Weights of a small GPT-style language model, trained from scratch on English Wikipedia.
Size: 8 layers, 12 heads of 32, MLP 704 SwiGLU, vocabulary 6795, 10.6M parameters.
Training: a variant of Adam for these matrices, 329M tokens, 3148 steps.
Each number is 128 + 24 x the weight over its row's rms, rounded and kept within 0 to 255. Layers, rows and columns count from 0. Numbers have three digits each. The size before them is the row's rms in percent of the matrix's.

# layer 5 attention output, 256x384, rms 0.0791, rows 68-212, columns 0-95
096:143125180102093152118134115126151113058157145161143070125136078119117108144132104129098123120123107157101144157114118158155149128151168124137113148138081093169163080155139122127140105136153145126143142139114193146127065132117159115146149136179104064106150134124136168154125156070108129184
106:156149127127135116092115107163129162116119125161184137115182097108150097109086137202122137123082159112099135127159117097144090129122131142127150113091105131135123108123118054122133106138155156113087108122095106097117180116112101091135134165156160131163113125126134093136122174063103124108
103:142112129126097103091137184072145128172154152106154119095182102106121135116123112093088172150104103081145169164137107156157116135111107118137134147155108090130126142162139122134122140094122125130094128122189117125104097113153122128121145130140099157185116146127150139128118132096112116118
090:120150119146133125130110130169144154115178093116156118176101142062131157114134095104112113129132167137162113140130135114098161138130133160141116146140112121121136139156077136188158174134130123145134142174078142170119089148128165141116115085083111108148143159111128181139138153111083094118
102:099146094103089154131129109154084167100103105149183164151141096123125093137164163085159148133137147159135113171125149132127141135110122145124133116123122101104118116099124100110105107098116161150105169145116155161112125140112106104124125136154159136138138125144166138113121131087117131149
089:118079122133152121123165121164111156095142088150154131189144128149168107162114121034106097163153106134154082081106132144141122147139175102107089126140147181117166155141101118150098157101097112126127071122085114130101183108136120188131112166113138102100119159136112130161127178141134134112
102:102117154135159159155158129137156070159143107155126134118131106146142165133147117189143092158061123097134105136048131171097129149084079144135137113143087137156150132145136152116074074136117184105158047125140093144130096109150103125136123163130168134159130107118085139161134135112166142111
092:158156136152138146114122098136101128157121094158187142101145125111141076134086101117166126084135080145162139141098126142160167138118137129127096114145088125113099104148109142143119136141126144151130086204123078152088081106132071157057147106104116132049175165147114083120142173122067157107
100:116124130146134127124115123091155147094096150123101088112075104140103142143099145098117077121094119124149098090141140139090130080087136089127122121118127128108137148121127116161140147104110117167101141132166130158083111144161110121155109198113127148111109120102124088122111112138116174138
107:149131086111112108132147169105131079114168149130104118131108154146128095146054153112100160106133089129132100099167136111117170123119130086154084104126155135114112142119108166141156209090138100129116140112098155125124111128125128143111098133126099140126138194135145077141174139149127117145
106:140104127157089165174126128104138128151129138106128109128123074146108123100131084156143161121103114122103096110131123125147133100114120100139118136108119145146134089123156124124137112123116133114137168156140116128100180095120115124128120150159143160120126143166142128147092146106096163130
089:144141161144109110147077083094113090162145169126163135176127116118102091096145123106103135136158141100119118136127134157115098112151115142131145112128171143136139145098126133173127138133123112146127127119118125083144166174087154117137114101186161116160142116112155139133125087149137140115
093:093178116127103108079165137106189102173095076130115127122106126128112151109146111153119149130146114125143106114112136087127127108122130151148139168110167178115129144151112145137150101102131126109125091160067097082111150106113114144137142115121124135161121132109154101203138135162118090124
095:159113151123165098188133141129161114181158110143127087167124131181093202121109122110120157118168079124151148102112120145162135095104106067103144129146188105145127126085140115108132113107136111150120156131114147135140125139152142138053158111117098136118210121149169132112143115104137150171
112:092103174105138173147137153162091114107148094086135112113149086097128113106094111137114115149183146147083108142117152127128108146110104136110142056102127144175090140071151169138095124178130137136121100166076080122121144144148159094189141130157131139114109176197142170116137100177138092143
107:092146139150136164132133134112094156093129119172160087168136137116101085094091065151122145122093155164142148112128112109154126113116142103086163133110190140118109130091126098116127093144118088140148108170178129130168179090137167143148135128146172145103185151159129128161115120092182184125
103:157129122121154092153121144107069154103118135096159149170109165101189120085093135137089146112118094171114140125107139160176151121084117141105091112176098128100099113106106147159120097096088144105146113180158136146093105127125143184097122099102113139145109112117119100160125124137105089102
087:144137146117147111105151104135121093158125156159104121109138151129149139118121146152110133116107113133102116092138101135123140123107090121124165109134156115143155145145185178122116168156152112092100169110133098121181138156066140144106156144176166139131099128162111141116114108082121174144
102:118142123097106116076147061151137145108125154151089103090170103111149178101164139114172099162127181172131098121105126117129156138121081096122177152106142191135141148108127122124137155123107177159155163101128127127099101095088108138158155125128116110155112082178139102136136114118121161151
099:132175113073085136137147078111140103141135113138132079137104117211160120099113092161164126144135128076140092114064116162076119136136164132139150140110153157127175151143138108166155150125134142095172068123135107086122129119119130125133124140131091152158134136126105117163125118144180099092
100:146092108121133098155134129107128151122099147159152093175106135088115151138155164125145123100136153105095113106132134137117120150141147128096119107154152143135097119128108133129134124157117118137188089184157116087143144166080111151143134120134115090085091078164127102111155117157163112146
106:099116107147098120135151120111150102115160108151173085135145151117105130138131100211128156143131172124076138119197150081126134162110111165147111152136102134147091138138168129128101149110155097124190131120176125147115132156150170127117108103121102160095095148164124119128149113100147090129
097:112157125159132151117112149100130160163192089124108179073141151142147119074109091130111127119048138123112173178158142114158097179126064182171170162119110074111073126153140149133111089117142117145138146116115132135127086127087122087165156131078104113118117109093162123071152141136117130136
111:155098113141100128134132156097123163120151095168130094165119147188111097092140134077176115112078113130129105133095152169113104109141150153119155118102132158123161111179091117169125104140101120147130131109123089133114116142147118137122091116144149043174153090127103136126120154139135089125
097:083146143122086120141120144165132108071118078113155119130130160075094144117131143092082141119084134139158086134125159126121093120136148127132094097165151150147154162124098146134106123115100102116140133184128137091171129108206086102089136107100133090158149125077088149133135075162091117134
090:119171090129104131171154130128111139121112122165154097142127149109123147154142140138128135120131143136119141148132083120121093150072075080149141152148120116154088108121180108101107115126126135159105139143177123146162132169110113111154146154101142138168158134170102117145112118030151132112
103:200086096177099156114140157174143151115182095103113136053099138158199115111129104071135149104134120155116092087154127138096136099127142128171105107157136140099136123150106137134168172123149128151138106130116124137121128136151114138152143138105084121118115118144131105092132130141153135160
101:158199098146112177131132076118156142128150144116156106126123133082156115137117112180151173160099062177123124120143133163126089151154099165140115121152067099093118081110146134112133113114129116138155119123130111142110118110124146136140082143168122095134103165099144137150107148107091091120
086:125086090118138162169103176164130113164128103138108167132097157122130142128117136151117096117134121132121125116131136112073114140136111164161085098135113109145046094098122116130157106152127187104174142118117140152166124153116147114125122138076151147135071167126098117189150139117113069111
092:113137184073136116117153142123122100147125099099121187101124128136106074107112124110059139162120112102117121146078103099122144124128150130094106140119096114124150095123126119143145108136104127091080150075090138102168102228101169143146122082107134100150152130130154167067147090118125133126
102:099148089133103143137140139172141134094137105185123098132144176114149117087069097138114179125144101138135150118182116150136139165065079123163124131135137149148107128151144140159129148070137145107144133064109134122089156157090109143125137098119141153141113146124136088104116143097139193089
105:131114132093132139141141195177111072121159079124063122162157117106149160155128156144069091145074167096142105163127112117107099162107113142129152137081145151148123141106136139159118117142126099113158159136104126152167146109141095151089122117139139151145113121134099135146169131124121116107
100:072137157110134155122099178193056145149119147101167170116184160170139107128136063080125114139216120171153117133147107123135127120129118124120161159130149140073147127105115139104128105117125105133170157148107135125158105152151074154106132117106103110115183090139042147113101133083162132168
101:146146112118095095138158109097111123130107100150144137131121187101105143116132183130100164105118126118145144092128146085154133161136125117108128104136121144139111113098135115135116123120142158157137114149119107131083171198183084122140169202101142157104124090146090117138122127148165131087
101:140124136138185157155116172169118204151118126150057126103141113106125116131127065118130110157106122140121125105156168121113186157161128101113068112152116109094105123127085107130138170088169164134138133109121154122155099143183117123128091093098153177115127077100130134135081130101109153137
105:163155178186138163142139136099131138157135170138136093149109179128115116118093139109116115087120097111118106127099118164117127148166141110150137080144153115107150141119112124123132139108083117185132140156141101127145113111138147091114123150102121137145125142134116097135157095182168131145
090:090089154109127155147130119094090139135109091127180190140150079081113180117164167086097149144137136141102151121154152111131099090129144147131117106142141104138101100114120117092149112130159118082146097181116095141155146117112148141111126132138119160072142132161130115145122133116134114146
103:114117143121127128131098165140120105098118135116093119175119134089112133096082154114074159094079115146151110122115130123111125141109152153134130116133174120128110105082105112159182149140113120128115106146154163117136152128130100120135102161089129167092099084087104096141109100131161095110
096:094143125149146074130081108139152179166108202142110141080120143125093159168135155137097128133129102151096119104113101117139123150159152097114117148111114110115124122156127152151143150134129099113105163110128159097109147124098092109124096140157083147150150080114107124125157155159052082107
093:062122125157135104135162080187150105077142103128111142104109161093169171161133122152161102180155138166168093104190142121109111141123076114112129136131152152102124121122155153103132142121136112116135134131125155134144176165124119137152098172141146140095088130129132137133144122154112119115
104:118032134147092141140124117129105155121137159139129106070133122128107104123132124115109186137142170166178094138099173108152194138144151152119141104091127122078135166113106135125140154152180130140131090162124083145084186118128108154100125143097056094159166147178146136121160157125128132170
104:147110136087156145138120146126114168145165170145124070137092064061117121118137100129113101160138148128147154190158150120138133141134102130080143160102155108103126148086165100076083083117143127119145110092103139126146132110121151129131123125137112163150157148154132154140152158116116096108
098:143096176119149156121162179088112082166145115076168071158157127157102149124150133140115097142128158108150120093094177101130148145163168154148120112106107146135119119127118070163136133130122102120120122123137089107115160151127170152130150124128128128101131133075147159151145121162101120099
099:163168137097116095151140131147132137136100116137117088142160121139159155118157144122134136133110096142165155146180108141150113128112140122154100139118103133140068143107137142126130133084141155105121116124139138167123137120113129155140136117108114173101140147169144088119171142058116120131
105:083139165118159140081097129152133172159161138160098089155116124090063159118160041152096108097182162127138161142120090098135147105105151121094134177065154171131152143115090124167146149147141116115117096137184159156122136132124118137141147126157129131132140102134150166091169170083095119148
100:165152155136172084145153124071145103124134183097097086126112166062106143116128148129116118124147136142147122087137156118102157139136118133107118147135122128122123138119168101190160169140126116105131106110138123081169118110147095102139072153136119145115092148130129086084097086079149162127
103:087165126134146110108141127128140168136095113127137085115118097126104112157118119139085085129130144061149182141137111131124109113121113139092127166135156108120120164145138167112087076121165158107135158165135102174181143116156117105130131163134100096111137111122128142165172153121134130131
102:141112140102141075141139091078146151131118141142135112095131067171132131121139141100098146129152126111126113131123148114162100115125127114143151155139124134120137198126152133140116162105147111119126162102147134136127100177146153182100176109121165115155126116113113141121127133124133134120
100:142158067122058117142107098140096122122120122124143128150108123144135112106127130133175141161149116123124123147151103137105145142091079145145099126116116126121087124155119174151126169146133167043157124098119092175103117130106147123101144189117117116103143135121164146114136192138068153155
092:141154111122133079070136143117166141130122182119176095180131131094132129113150113098096150128117117109145130127156117128124139127147160118093097121140134118124133140113134126122134108125190101130141152116175137104146145115175117135116165129100092086120119103157125145103125066130116128184
103:115118155188098155172172108155126059059129132058157101100142086127152092143139141079157071164159115109143112105116148105144131147139161135110155129127119142137142117105153152104111111118143134153104155103160151112150140123134150166135116107132142101199168118130144144091117126089105141117
101:114108093124129145147164130078124093142120132111122163093114084152156108116103145123122122126160121114069152128176108131118079106118132125119114153129104112138138089104185100121113123144146123168137145077132112138144140097140094134135149131133166126124137137100108176136135133095111085146
102:092154173112162104157126114110108135138096180147116107119127101112114178124111156165069084141074079118131158130118146108145122123117133109120120100138074111103158105127073110188123128117124120127102145169138139131169088113155105101134117097122148106125060170163149130104084096165163137128
102:090169142162094144070085135112125119102167131128100130153102141080116090120141146106093182106059170131130131148144100131131128112119082137150155162103140131139125116141149098108128100144133101173146089094115172133151150115140112099147140147121159141161173129136173173092158163091116146108
102:106110101111072154070100128139141141105127078163135126126114112132128139126118067173118105096131143062127163137121088142109153124139130135160103136133136081103133124180148101121146146118129142105095120091113109122074100123136095106130139129145111119155129157102140144123144105107127137145
102:153129087160092114134118119132165174104147139164128160098125117146161062171142141149124116115123114126110153115164091150110101168127182143093078117117167121139133148130136146160126135151145108117091140100119181141115125145126137157132130113157176189151168184097110142131148101154140105164
099:137130102059143163079153110172135102184139128138102139153142099099203088145095106114142163150172130137137106145091131083111130164116157131134164183097127169146130135116119151132182168128136133134094152134116100058136122100112130061122107144164106108147114105139096108129113096086115110164
092:130080153162128133145170134161101107063116107126123118165164111112145152145073139102138142116099132100109078104141194127206104146150094151140131101128065123132155126175160109135121115100105132162084157099122127088105137152177160141143130091108142159161116117151125122166145122108120129075
099:115134118162085150158118101127105163069126115116112074140104089101167170138159066186094138099111179149163099125151111138123154122144132135129103112093143114133158133170121115095147128140187188142125099091151114084117093148111126109136121092135071086138134174118094117100128136100117135208
098:109128106169133131109097166130159150149136039105155130049135104113091131151132096232121084101131131124119178135139127160146138136119083133158099159128096074152103140177126117119113106106115149153125075141129094134077133132155076150151084132108114135098157137157133099127108188112128139148
105:109147151114120123129142120172116073108104142132159106149155121115143142158123097128118089153177120132167091131103149188120112117109082130121140114120123119122165148094122143128086095166116117156101128154117142151126136135086098133111126143178181096115104126144142110152148122152174105128
092:164158117142111128115182109137118103097143072138105144131159106132177190149124128124159140173099134122158121109108094101150108126131161116067154169106106155125166118163089133090159117171189127095137097148105161094129106186124101099099092126167114128170092077081145122030100124159162140132
097:135160118073163117155061143091125152127167077090116122137133109120128125135150123149116136143060119153113160170122129132147146132090100106138151152163098087119147129102119110127117087090131136181126141144149104129107150129095105100143157117142150124156115123135125125148110156132135101113
111:119077108130094185136143174199116127124107111122120121128077100109176145097129145129086166131176157100088104167161138145060145099111070145142124109135127102134114147096131136119092135129139154129147146118127120117108123151108120110134140143155111098152118122110105116105094136093138141094
094:167143123125126101089118119076116151146115185136113095108108184123145068147152098118130138098170101199105124114145127134140125102105136069116126142113147160143127121114102139121164134118137114154123099149166125063090126125096135117135142136136085170111144107124114127166126072085111126115
103:110135150173130134089125119117132085149152162135108136121072158142084142131126152094098141107154141135072123150106153139133152129132131136144167152068131160110120120124138150143159120173129094099128125092131140143120156130140170109108082151092115135163122136108122150160144092161131091172
097:131117080127108127130113141129077128091124139101125073125114130155146125118118106198101122114130145140144124125169124132091128057144087125151126163118164113158145140140133140137118118118124145170128113090120096110099124172098113136136136124112111169111170104124051146151148155118098113149
102:151155149144172128149153087103122133111099175122097164083140150090115128137093130198122109146107124088109115119137127101137127085118136138145152138146149165154128162089121145130096117111142120114169100135155058114110133155114144145148150111107099157109133089151108103102166122167121167092
102:133126153188133128104094114183098115138166093140140121119149165126082183185158136112133089123151128159162124128161156138152114122092111120148122112161123168117061128060090165133092109070137118064084102149112115134099163163149157105143119128116127128114113137148116106167178129111130097130
098:120104138132091170112120130134132086095166105155147123158109125127090112119145152125109142086131152101136091126131119108115089089159128108108128155139138169141137098143180132164123112138140138105121132111151118104123124142107111129117102112141126145117136129090138157142078121110088174127
102:089115104156161145205129164108184070161109098142124096155093119143120125147150123187132136133109154100116119123100130098085141125110086111124160113134140159136134164157111143141139140146140131105108103118100140128133133060159112134125153081154102120130127172133114135184102096112136128117
096:118154114124168146141117166150096116122165087105157060112140152136165137135139105134126086117188119149134096127091122123124147152095125118146127112144152131118142146122115158132154140104100081122116171111165107110136108083153165129090184099133139127104149145138132111152110141123105119108
109:089098134137123105151133049133132149125082149127129114148122110118087152156124115124110154148128123128156135138155130135143108131137100161135127146169105144124109124148159117144101140087147118118123139148174152125137129146178122140111128127079183142184147096114119158128141126127144121145
106:182112071126107088091103103072092113101104147099139148158098130140160150161148213073107121136067132127124112135157097100136122096133164087122120123099124110155130134113134094150145150147145139150124120137118157159114069133163154111129177113141144107149142165173137157122144102120130147182
106:102126061133146091152098170093117131137102164137133128093117112092156159166151126097119158084126100153170136102142125134134139148107104131099131121123158142089106155119120159148145145118142083117118149108105131123073158132121113113101117127147148144163127131157129099130125150058138156145
097:117130087053079117090133102148148123134146088113081076118136090107165111153137124124129115084143130170128116119148131120140102172145116152145150154081152162153117129122130140126138112105123130139107131137099125117124156193113103076134160128121145102180131120111121116160093143149125108163
095:127133146150155090152078139103076111098137150075146105179134173163114135129100144141119122133137094110144100115118152133152112130178105142101119122140116083142158143157166150144095104159128126158140130103102131103174134130119109121094086155161119125112132132147109128162113143106141120122
096:117127111127116159094137138132149119131163135117153137134161159134121100145127160086138107151144135088133142121124083123115083165106108116148118143117150107147122132111186115104121137126121130139171119142183080161177124094163129125084120136155161179102113149138196128133160109111124124138
090:085143190144111171160130141100102089149146213149171098131205100110079106065126128141160122086140119111141140110099134105134138149137142125101132101160103119102122072112116139102142133118146135200144120114119128126108100100137142153152148114158166128063122141126136145171155162091106124124
105:128084082081133110117070107116133105119108099105131142193114111139120149149123108099097159124094131158139135152138135136111142144100128112171125147115116140150088150082137108130111093109136104123198119118101106118122168189093156122123169141098137142167130147129126115141152163100111092128
100:152160097138124133137173141078129135136141129149141083125125124140128135114102176170131089107079130128100129168119059137096141104129143158130108097110089108122121113119099125124134119153115162170110090136102141135109112130103147097135079149103161140159116101150112077128151124143080169104
103:127063118186127125149132154178063159119115115160104110175128099133144166113138175116138095129109133159136126096133125117107119152133120148147112087097117103133146126135126085156117115139124122141150154123160139158107121124144108174129107134080143157083087171190166141109080111168154128142
105:178129109085102114103134117185112120151126128109139173115150114144135140158164111111121164137186140121169124132124165097113118133154143118091127076133128090138163120105140071189141174140129139134187154109096124081143149137154151074098156127146108156109129171054120139141078096106135154165
105:161137106126166086135147132100154163134118103124113152143094148103178124143129201122122026137070127145109157135112143125122136156113103104109147144112145081121134140135150155084128111118165125126150195133124053131143146114168163118127120098118135111128107169062056096121096119169109108130
105:083149104144143131095151204096144132104137105127142124129075135122094136130109116126157120149138115114112117140117090149137144126108128141131106155131117126131090114123115133087127089099134151148122159117079156150158077085139109144161089111137135140131146110127221174117125129126099138154
091:107136110103157143129135181102154162135121091144143119126150127177129109099124128122159139130100117152133142147142116166127164122109123135115129146135143099141079126126131150115180127119117116123104166110085075101121190186137141075133185164151123141125160158110109068149115122127127114138
092:146097133156078086123149105094163100112107104119133117140072128089145091147147167145128119096138123144120162118112167132150160112129114102172111159141066146125129144158136115104128122110139078130141137081085103125115155170123126135125121106174094132117157140136097103138187156169108145127
101:092158124073127130079148142139138137148106153101086095123126124134141129112137118132163087175126146153140119139159133131120135130109106100154160138108159184105113134095107126139104141107132161142130151137101166151089114112202105110109126095126116099094127096123175063098116176163121133113
087:096109148170121177114124123171086205127088129133050117148140073120111151118099148105087145142082146137107089129113151128125146186163124137134135111098122113111158130129155127125119147117105135068127116060119047138150112137122089177130160126120135138158131129093183110160149120167151127197
098:142182067086088075100130122088082108127190145160158147162162169145139109129120144095161173121140102136113143125164147134170159132112143112131091166128079132119090117152068144142150107087165145171130109175102131175090119124106128119140111111156078110120071151122155125124107100170124150133
098:086133130127053141095175105056097110143135142135164149109193146137092062123124110128137127143100103147146106132055097134146091103115164121136129113180119098143150142109126105122097131117107135120140148159136121161117119091172085142144107117095120153131136112154136094123093116138119120134
102:135150168199150137084107164130123092146103108106143183109101152104149177124135113148136139108127139111096120115131169109116111051098148122144125099097149173180126136089136144127140136169132121154168099094143138154149109110139140147090096153121093148082138117115115102137113148127105103130
105:159157145104187135051120093096087183173142142136107119132127133130137141113114082138137133148164099162145124161110120113175173113139167094103114165149140148149144095111097155127138104090131131133144118148177094134128121115098086144141145120095104095099144134131090150118129137139120127149
090:075119106087128098145130119138062154108123082143053129124151154124143135110145086142079171137137116121152120142116114103165117126107134104116143115122146106129143147099106107144117133133140132143130099128108115142120129182123109077149078142122128129102095149144116079161124141174156088164
100:151125104094116104179083095112105078103130139162107143124077092115166130172102138120147133138160190131092092090124118121086139106113110119117124109100138160139138131124120126128166172182141153136164117122150140103094179176146171150125122106149141109138124137114092127118088126131110127122
100:098104188133188126129129138181106099080135132097087095085118091162118165116112112107147163148112121125115164106150119098161126077120131107121124101155099150110147112154132120159093110137120082155088109099085158144076115103109112147145121089160122128083156098118106151178124131140157118089
097:133145127156175129101122104147118142147131157104099103086123148146114148111148140138108151135131154141122120108160145078135145149109112151149161125095148229146094131120161120147128125095107108117170120145107124130131149123122096168148144140142128176133114137122145137143134113116163074117
103:135099114128176133095136146125144163136150036081180110128166140153178083089128069105148135136120122111188128130109134100084119097107122145121123122142145143134143113157104148154167137123118150151132152069114127141119114140095132096152111128127114091153108120107126121087132145119092144074
099:139126153109140130102146098131140127198126117080144101151109091148099119171178105140108164114136101133126127103086092100115133146119120142114134158113126138096134139160116174124139124129119061115139123117132121109117122151099110122144147139115133050167168110143092144121150109119081167163
103:123119137136150124127126143139092139127127078108147121117124088117136122144111081148108163113132113119133143103142158113123119124075093127138112136152089129127104117136134123129095124121144110149113152101064142100112108130133167095129132102111143167118153152085089176151116119118089147057
106:103150114159121124140114142122120119092140114148115116116119122122127136102103096098137123125124120116117154153168153151115124121152106171155117123122105101125110137131138145120100105125135120097160081126173093116171131127124128107105131171108090121140126125136123115098157142066135132113
099:070142129100151088165127137094149132125128128137158072130105112127130116139123114167154135131113119081129078104135155118124135088112109093121141109153169131104160185105112130140140155124130117120150066157179144139124141143121084169119150148167147155120126071130088100158155162078096077084
096:142117148155115165164142122108114135131117099124109115146160121130088143081051107154137143088100096115121128092151083122168109109139168170117105135089111160112104090137091101133161101113174150163127106081152153129110171153125151133092128098164111140172118108121130114071142102154143142145
101:164113107110135090196129100116122162147157124108106115129098149109116110148122163174126143121086132127131120126129108132102090137108103092101119129131147120138132165125124179146098135123123146099170143129129103133096166167090066082106105150128133141139148102113092153155117105142144117124
099:081155104093104150142093140158108143088113105156132130168115127178128132141128102135083143099173166117165142164134100108101106142160159115151161142090162099149140132112133099118130147154161157140129097160115107115123120133106145129159117136102131111149120078125115164094089146100149146176
101:179160115119089149167120138136148182150102067103108100184081101104107138043158155156125124108144162115145135156141088119110146110134123147155136142072139139164113103135208097115121113111126111161120158074144124116130117140145106150118163159115126096152116111113129109125137124137168126177
103:132098106117161098109103145127098114151121148150168129149135131113163145138109113138126152129145105119161090135123121132144118120151122143149126128163126110101128151174111158129106123104122137093100081140154109104129138131093105137127127094106092160140130148101134111122141146083123171113
095:126152149166159109131172151119092118109126120192135147102084133122198092141110120145134104088137116112163100104109132122096128074133120158135155120158141146134167124168149150143145131124117120134122069126089142128166099112111088079130118098066186079094099146116125120115106095112124129121
091:151121109177102141121142125173165168131089125072177098165146097164129131057175152174153135131137149107171133174123097145120110130145127152107167123097149131099134142128121101146106115153113139100109146105130159083077140150135152126137140181086144114185148037127097121142150143149121160147
091:137124164152101172124139130140062117103159207162091156071093076093141151147092139079061088142108159101098123106115114136107207137107171111125125144091141134138118118084117117092149149118155145118126152104105164164128133119134138146134148091153166153135143108111154151085152136128126071106
107:145119179094138130150143116082087130131132125113137114117142127114103138130166107126130099117151145106130148143132148136131117126134138123109172120119157145145135116097127105135123137165111129094134123149173149137149092126140089116106147193159134134067080157127140070132079118092195114126
112:154108144118155117124086113138130129137127140168107128121145157164105087141088129109115091088147118096075176135163072108141129112126128119117113150124142107119109101144161128157189165107172109134142156162101121116150090127130138103146108148145097111171107189150133128102102084132123137178
098:128180138166120146130133175135119107110122132156149108135103184149136139153166095115147076123140111122110167124167084090147142126121140127099096160129083144070106105154106121140142107131155141170162130126154167104126115118120116127120134142120172112122142161113154160090141134137108123086
105:113124128186130117171136160089131115137083123103130164125149129119127116160149138116147148167152112126141155123144118141135132145102119062114099150122107173156094131102109157123111112119153165083110095126109103118156120113173122127134181150135148108165115149173142142137127101116113107137
104:134080138167111114144122126152154155136126143170124131182106151163179105139162149064094085091144125162081120103099149104086114157161159130095158141114140148102131128155139157159156160177128155154136141118154138107100120159143121094109124113121138081098138142138148091123101146116104143159
101:078169099147149136114097160114195142129109117124169158116108143161081114139142102118121121110120132131109090127109189157107179160117127136167147117097103132102123138110151120089140160137139115103186156059137121123073183159151123144113119113116138133131127131080128132163094123145105070119
099:094104110148095070164106110091117145104180138161108126127115151057111113156110142117109102093103180123122073103129130157095107167149128115147162139103136113154124189116141102074112161157158096116125128118107091142121103162129165126142133110119119115139145156145125141105150193116123095112
096:086100131108119120120131176119135099118129138116152166105117135130100134091147119120154134105136114137095103140076161165137166120078141139129149137181086111125130152116088125132161101115144108072116118153129110126077162126144128086145122088113135145082107132114092099133072109143106136141
095:152135098100149117187149149085159078175162091133070135161093159139144158162103162170095157123096138145098118127173146105146139142129109070064139125091129168104175148127132130180117126151107103142128151108105084123143141157151128106137145134156138106132138085143139126128113159145112122166
115:144128077074125091146106127094166167194070181123106133116153095113101171112130134121135163128136105128133143162127147140150122131131126124144099118142138133144109121125105143134090147110103123162099122135113148150155060081113148135078141140137097132149121069085142106162151146122100124093
100:134147124145152090145147110118151124167094123080171106152141109106129151163150146140171128139097097097116117064112105111092116123143147115100100081115158142162138122109088144120162116163130116133134129102141137087139152110092142152165128178134167099113114146089149139137114128150106164124
105:150085120124112150083162146122135147108146128105202152139119145195145084121156109088185166145160127123075087115135146183136142129102135103125153115113141127164149143098146147092119134131133132114117119101150094147120159073151181075107128152152132139106087153149099165124112090113110127073
096:181078145167133129203148113088053193151171091099151119159151103092092090129096098131171131116176147150166146146138122128128143121100119123103132138131134156120117140065108144107128113108139136101145152119093113104132131157095134134113101146113122113093097112122128114134090154141202165092
101:186144137158133129142164059117169158117176118151080149151133125095138126096088154128168125125073151129132096118113162138121138133152162117055167101100159103129172124139112118125152143143149155126189121130136099147133140161145112128105147094122107136117166119105129172114134116140107142152
111:140145123089117105145136120166134136194198095115139111174086121086170158158136147138065168131148097161092131140158129133146140100094122102108071131153117149113106136129140156165122116102108123110115118151134118087150119141166132160084133143133075112144167093133119121091156119103110114139
102:148084157124102131145098128106122146156109151142088142123132084088113115143115141055123141114197124174144111118104152159132134094121146091167133122122140148161105141088135107104122137118113141157110154127155151122135121128131107113091144135146171136136158112114112090152165147125146103117
100:128128096182129125155099136101143123142160151122136128085133122099182098174124128156115152104137145114133138162046176167124143197112124107119115131083087146124116170116120127124084123140109197132076172120141106141121073087132130168142121105093099146156144121113135106119143155124104133091
102:121069140130118087162112132103180162159135109084142131131141130145084143143147135187174135076151130155140097109105176130160144093140099134138144114153167109156143177139144148132129133095103164153169102134148135083080150162100108126140118103079093105159141118155121109101092149148121151146
098:169133100083087109054121150122116116124121102116123172129166162119144105097160135060133173109129149163152126112134111114146108117154175117101119139188194136098129117099122134130118157146129094129068081140121166127133109140117128209081124168122141139129167108143115102087148122075159138144
093:133120182104149091136110085082144132128162125087153126124132119152059057128105106125108128084147143148110144154114127128165136165127096132130144119090070096126110138106122123131127108119120124109164127099134100118119137103159113108144162107107156133145127121152136138123125131141153118129
107:114116128105177134132148160095130116151145160187157112200144165122115109095135114105131115119104116118137144129127113082131090142114099130141161157130153116134131149149121133125111141131127142160080120114131187152121136132134154140117138106056120116164162173127111125157133129129160131124
093:199169149116075118075126081129135156180121097111146208145146125169149121114172099091102151158143111083141134087145162145142087173155106125188141134126174127169127143113148116109141131123165093110112162128087123124107109108142129122137120078111154133140113128144118162144129117094130142113
085:124133120171180124112107075143167160086122115134127081094134139091135117156141126144141096165105125140139163157173138156188166185162112131108127140129110101125136123150122146130128110148156154140139108126089151122166159121113149130139153130107114169165120118144103163068144151201141138167
091:167151116136117132146123147158110129076128092107122156128124151140162127141129137124136117121132136097131152155167101150091116123129077179134183135109163127079133096137216156100157129164169104137126132072168108091129116135118149129196124141155150118203106127147191208094171118033144127151
114:148134178138106134197170126051098103126151138141096137067121061112177124103137121119196151135110111099099085107117169158123115171122120128118156103149100137137148149147115157072107116123147162144117114128130109173160138107085101126119132121104144154107149126167128096135151103115130128089
098:109117169077166094118123106116120114157064068146149130188140140132120127107111117174194108125111146146138131131133157151109067139128108116100137110123151125150146128129132146105103108165093152148085106144141183158098128140140162109175143159059183102096132080128130115141118117133136127126
098:177132146137138142119142108181134170129130043074117123118108088143118160131128140102137146159166167168133116117104167144181134129114152132094147113109120179114172152139083100178108124108109111152148131134141167138142141135103109159087123116162149125143155098107127123093133182141132111138
089:145139142126088168148135145134080109076111142071095125133139115087153112105116140123088126113090104170126144129114129142162168148118120119138099110130159173162104138087137143171128107108088136107093097092143106071054115141122073170103166145086140130179129083088139132141132166132117109122
102:107171105164108139128100115097161125166100136142084123082135152156154100143133117147116162089116133112123141129148125136108125122117127094102124121137135149128128124119134119128128125132102113161115166137144099147139125114129069134109117154106125128125100059161121133083117113150142103127
111:120132152120102170116098077142081174132114152165131080162145121068115137077121084148129118129145169157141106121175122156112145146155127116141098103154150095103140111129116105114134164136122163151137160145102151086112076107101131125133100152133097162108090130121139118128132149137118082135
091:101124133133105086057124149171144117141116114107090132067128129178068087169145117112114168149119129123121120143152091113101134154101123114104102128096130135119125130120125149154144138131124095128108143135069139174193147130160171103174094123137179164172075120162153099120078141114136086164
107:073127104044105135136107057118097133147189156151105124125138125169137136172120121127123151098162165107095098112109126094091108160186178174098157097096134163120127149127146117151168158163132113161181136093087128083138143111127115120184143065127115107147157118169128150112099130120163089148
099:108110136116121160123115104133104134124078146123132189137127099101102118091170098112149156142182111131103153106149166109145113109120100126119135134154076099109133101130120156094126165146146106078110180132139081127161124123117151130114106109165098131137134211169128115160124115108131151132
092:155104215139154117168160157090157103104139112089135101129154105157121130112137121121149108143110106107063135139119105105164179137139163138103133128094062118099143114114144123153157121142162089160154145095148131136146161103152117124099160160111114071116148141114125153077099166122141122137
101:081100143073131155160145108105071108150121140119136163111149069120126166123111139122173056179134096151101141154141125125116153117147147146132104140114126132122131094132107168113150143107120179122158053103095154108101120202107123096147071126130072137127129145111107107113137159149151103147